config.yaml
num_key_value_heads: 2
warmup_steps: 200
schedule: "wsd"
decay_shape: "linear"
max_steps: 4410
Each number is 500 + 50 x the weight over the matrix's rms, rounded and kept within 0 to 999. Layers, rows and columns count from 0. Numbers have three digits each.

# layer 4 MLP down, 128x448, rms 0.123, rows 49-127, columns 320-383
506410473465546409495464517501574457533467432432473405473506466561441465491556611441531603451476506519447525468534453445449514559580483564529558390591450449542558500520571557511472469479474455
481634499479421483542471459500500553477505491588463462459592479493525488506436534454495521460479496537469441593545612628473563569490472515511452549579583550404594504489447516428461515486499555
515502553502475448534482527538477571542482490505497555536536529467563521520369589500458553557532503479499553459432575437497424466517498576554532510484503540491379514425515484470556563449472483
499399516448497586459477348486516470428476503562554488567432500468487471507551474453483519486464476485526611510520490504512578521474598438503400473505587488492488454413518563417531578472436497
506561478596515480514521488498571628453561439415536453553584606521496511447477431496527554474569439467419467504484430495588530510470559512399473538494522479496513503479457466561509441448478569
451480543568528535470546488494476539505473457481480618588495400514507486461488499512467559483582592442478495508486431497534517565528569461495549471470271550568566476591515552465403479533532513
460365486536469454553555476557476490498433418411552515514501489500489393453540535567472472469488436487490413574477506550580594518539488472498502457536468482540492443560514497493439570572476511
452508460443615442468508554560484550548543433361451420492563603492516529516426526561532520544499515490482466529456511448522470454478486390511492417468512530539507503451460421389455472479458478
467605468553499475569554524499475492498421501544458487475520434594479511513502476550563557485432591600465510499461404437455529525494433522508501486505549494568527514500480366515419508469421486
575588607402483475555558412465503526564457531534507503538546516542513558490494534558512446411489442419487486500438545463504520482561533533526525519531501538548545490483561560571485578520572467
515531488514518462475416462549520499508521480602494493456418445495385585539491562483575549505426385542415359503484388524499467523478554484478407416528467544546649468415497435487484496461497446
490580580539514472505484612505420511433539484467460491506596489389512499509509540522440499524468521540493534485549454625408491482513489450430508602502449509530427518572422489453412457463466500
431533543547425446593453464578518534519493601530537453507525521483501520452384460492542410492550569484515607509559407421467539498481510510534448491510508508469485476540457390526482443434511571
442457515410506451489601517509437533536486581536522542453643487462515407445498588526457476527604508494560582495509438508491490469544415485461538591482465562498443505495599485454413523543522476
536421508420509460463465550472565582506448541406514578482542473473506487566485468486567500412462567393530512410489469535553523487460535544547494544470593523542529411497536565614450480509606520
543563477514505451480557573485468520539483497551545484553558576506524507489568481538511462529543553560507424409505477412477490458466507523475505559541427462549475517544539454413435477512433485
467529523586522574555524421524511616441621394504477519513461503525479504506488473482558525418445515565329495553377498545441551460529444503457507463460516527538553448384581482485521529427529478
436513575549624545493493491535419545531475420444533408491479453487516461542540483547398558471504526450475530502504502555510515522502454491487451500478496426487557585549531580631450518513534482
478492433482434475529512601568522460428532467509558600454470504543519444561491578537474553413428496548438554494494450563508432448503490441523507452391488428557565451503444508474475461478532443
484452583524591519509459544434441570510500477581458497494554388559482543524471504502481457543550502609512409528547504432529449500481570469538459433553493490484536446576429413492514580533462457
586547501554516436490518547491597536490444510401524533391509521560500418494518535567431552488409516487481502493420412488557504494558505504590507462467511476564599481512536401551519530571488458
465483541526504504501491460481523453478554528527402451513482393580526473526411516472548568440476457551437565547533522471577476545433504531544461445491547570592583500459429444623476525497447536
448565490492579515407515467518450443518508506481445532591561521531526526508501519531483574535533434480558453501561568551508485397446487469470497515356530521477484520543438496498609454571515512
424554492442398567518449501475532541488443488442524435471561541475518409410530429485462432436548472567360465449537465461512569520447409456548547580525465553517508529457534496519476549482567448
434420605597479474500429557478491537411499457467480457467528481490554546566523530473550555480444367554483649494465535410566564532605442530567485580489575483441463540513447485428450447589454586
558507528435417420448562415407575406556465500428474447587559568406488505501426486538550512522445529495553466506550526524489496538457584447512509583414549537526528551474520373502579437480555487
455505458434543541470444527563470508488460516513535517446539590466447495586557546515570517453486399559558527519510483574481529552426512501531544442502610479464556543448466478457350542600441607
543504563469540458556558567420502474507498504446486515495490488402528530493477564557510518575437444380503499515495457536485587507529509509538489514474466463532545497465424543490528554535529504
467482509518473542412475474474490501530481490489524625504521613427515468522436556514594428484428521464542529565524529489533556464510400457506544527382493503473467445452423390494466475520471536
468500474452564543515442474489531531547502466436511467500482552605480589495489559519567442470433489420532498594493351383542565470458502400536426516470485516549445563502572465501469431488553504
467549447499392450513596422509423452500452665583581537415578484477460450513555522539415478464444477436503454446585460500531525455517475436572468537487611392499549492430394542499525554619417508
582500500395464488490473545571432410497477477472557571590535540426545483526519497415562550496526412473367536459496604459529503448459602454450532513492553471517426503410474521526530567522461460
439434504509529591522589413515490485502413522465464497478473467583436569486453446464526447486545511569500428496515547621486521483491454410528461410501432463460599483459545582470403562489517541
428466476412487473539511452404565505485412596552544482521469396556479575508516437525472483549577587369544504539458479493425536449458514546517460551390375536500512413505533483521444491483586530
465573563539446479506627512607562402560513495501387516557511419483412479536518543414487616432499441553583585517518479402438484541503617458477510512527460477620613524566508557449450549528428492
442438475444544559594507460523362496573467474532485448564477406461618559518567424458446402454476501437414569546517425383415407588480418541533483473662457481572526399451541421487425550517523555
538454471535493482583474499434519423468507519494485563492434391494439512521493531498526527492525488595534428533523433451535475547475492482498405529559564455455565514476520464579418508488529446
525475472502488525451547443456465615522437484546466492501519420472478416471490449545525462502570589534507478477515437431463519487491531483461535497498474499558502505457535442566489546542610553
474549614488532419491517496559575525486579488550463409473565545437500569456546576473591552447576505434453452471534516481533522480442461436525480498426479385568533555535512564511421520396529546
484433517542486523439561474509562515513670371478586470565439459541476398538562444558441522504557476486484482469514457493489487471498518468564440527475442501431521508499583466441387488484550540
500422507525544503513441547549333508446462486557504499375446501474597549559509465467520558468447519547406509584514507529493461445539562510413591606458446482538452441582541502449604497471390460
536555376446530511381513525560486400566556501471467469502519457476602562521514537449491474477467541540524572497492442462561474489346462520533440559367491459497552511497431547484539562510548419
522489531565502468490514609516570470482510481634493585442490493502561516496423490422533557470508507568592473494462412489423492434554443506512538512484423448510525485428480446519443505515478575
470455532557450509410445446518469466589528580449418497472574544425547457515515429498529528444421533454579440431560478478496505511433511455524552522567473467484540389498537360492498430483591543
534521552419524433534439518556484526509423500457493520516531506479605569534431526557556473550526497425507518472529495484427456411486521482436534508481489467564408389449540557559602528549448481
453450506491568581441446439450526519561466497365561512521522444531577452455534539505552517562524551514577548501530480497511492531579492545468486534532436559400472407565392540477558612528539456
504458512645542446544521556510542423566482464509490569473475544596557506444417553482545486464500575483471495470460544556514466484540428533482514511377396547495470464541454459579461436437434514
489502495472559493485566485482452481574495442564469436483495478583503415533457368564477394507501581506474591369526536489528512527566530481479500450516542433506502511586431430500504469540397470
487561509463547520431377502499418508564530481452480534418496520513471514534526604528522545535459443508491459487451519557462544600484541461464491491538546433546475491528546490512463466516460438
545495517498556502534428569476474463442512520453513460499426540551455493501572477492490503455505482498504519478524422538529526549536533508508506536505446441532508518492459454570448493507612450
497497444475452501472580503539567493371585474492481482441503528476466540525484495505495563569489505490638412494517584396542408462585483476491497525487556519466509536547528428574547555566557506
529473505561447442365460437429552452442523493546523478368478461474516405559449541496553547517489594523500472523543545496454516478539514481489521467501514509560509533446479527451512381458544490
426436515408594497520502445426560506493455465553531480493550529510490543481454564560457493564477465514462514461508482564527516561549522498395475553522431551488472546554507549552526484455535456
401516488432431576504433442517508543499543481441437549511431493397446554511445497491525610511493499484502505553532497530570424486492523560488518567547444499492471413527507543671455515439632509
486495524467498453473484546430569468459544425564475501571386504501541527402441480502487554501527520538504493626495550422464475547437540590500415537565549541510412419460541447389603408419409498
498503592467558426451491499491450516508480466540412533412473552530509488574505484454517378566470587452465469410489580482532514529428534507533418471517556566525395516445499499554570543539410428
403474502464494539476526459456480396492536522406485461583526577510497502514542482516546482607512495503469430514484442416511487563443528529578523473528445558485469552512465498584499528456530484
532481500482432584501544428450530476564513491465489500501486447529481455496501529445517491560564500555487541525517440502452429523470538463483424461456480427493504572534570544539624574461565455
496480461541575538603535477561468427481435502551475532524475564493508531451529481460511411476487520454473466534518532462418427571591520518459524524491472402473561456485507522548489531540414522
522620492540511466448493498547390569490598488502656535396491500493521481530366470554547543455625511448580504488526485511561539495397501517520447490414520504571516504479389600422508478517582467
505447468472535541565428435291556478446497441540579387503488471423432482520503520551450527469545415550456533467481514514492484535513547436447534494494562491488485550434532502432556473472482543
448488561489477522471463517527461495572424531495446634472459541412505539470500445559467501449564566512360585511453493542573425346461471492483567478550527467424457476504557568484566580500427505
440449569433491515555538496496447515481503470508451482494533507478506508516418449482515494461498561496572489509562474525514605480518443462520502537485437524461514462538481438454523467485473513
489467477446495499454439464571355464546513472538501540461508595550490418490441515600547502542415462536578467564533514551512457453474523540490507562447519508445491477499587460471439507472458485
466513453497429558476456537477525528477510476447458529529551475475488568526464460496595427520474560513524450532466513422505441524458411555468449512463512533417526501504514469471537478394523559
528462548475554525548485564421508513571506478445462540442477485550513469534584467540545508448483426552489559547559561493520499467465431413507440503460507518570475562539408528566477532486535463
429502496547496448539537571507611389516386578504536595486536551509592491473487446571542406437550468490576489453530495579496522446515502534435595454525481460538521497565446427474541554421440566
477386453420489498551532408516397445449529566540513593476519508371519490534511440533437548486500515479500539490448574483468486471510584526495476477491522579566641413456524414490478435421467543
439469494511528545468553470486458480522533505501446485487449496488527490557535448530451510634453557451547527558496494469434541466493556526475506541512462563461520499522559436454542468433514501
563519488578462275484504540561612544532456454553512462495479547518393433529501511496595605505484509374596491631508465555486555498524484471513482504553539474509474527493490476558483476475586513
610450553615509521492481457419545568552530486535566478564460498415539520489559492562451504514463434493461475525514450542499427515464425556478495516548442506533412519590491531512500531430483511
496532529547518496464481500490412452550382532462480514464451439535508504512418390518522503556609498524554526618471522523506468449496441487511437493436480500383528446534501486470515538592576491
520396472502535460461564543465511596501400470559480470520459555543469525478533475440603468440449501498539477513527521554495488541430508556446535483439491565426442580532506523534482570450584500
491555491447547430516568523477461544504444586465489532504483382511475517464513479457426514541519496448475428463494553487522497432447542463486575550474499484503427459638552593544546507489399431
485538546539545596537406561596518554402445420471479426413411477549580515502500465509576409482556555596535553456446490532550562480513593592501547568435482509454495448519503509582443470514473536
512468521538524411477515481507545549458461524564472464432473484528547485463525425605495502519477532468446549491476468468467485413500512489476521516508492577474435432534496470416420492525463465
467542493563504493478467454496510524449586492420475415611464429426563393459548488517498617497537580548520535421451554448517522425527542512537452504517529513518492558469520441460470432572443519
513536503546451598453450531525480496523500467582540469498460490453620519591486497484492499473513523507534458541477553558478476564530507462511496561515462497456520460513492525479479457563523615
624424516485505416404524513578516633529477490433435409530488538491450494457456514539515489571573467593440457486606608496474460470451515490483489566565512425526497490503501476560525492569526538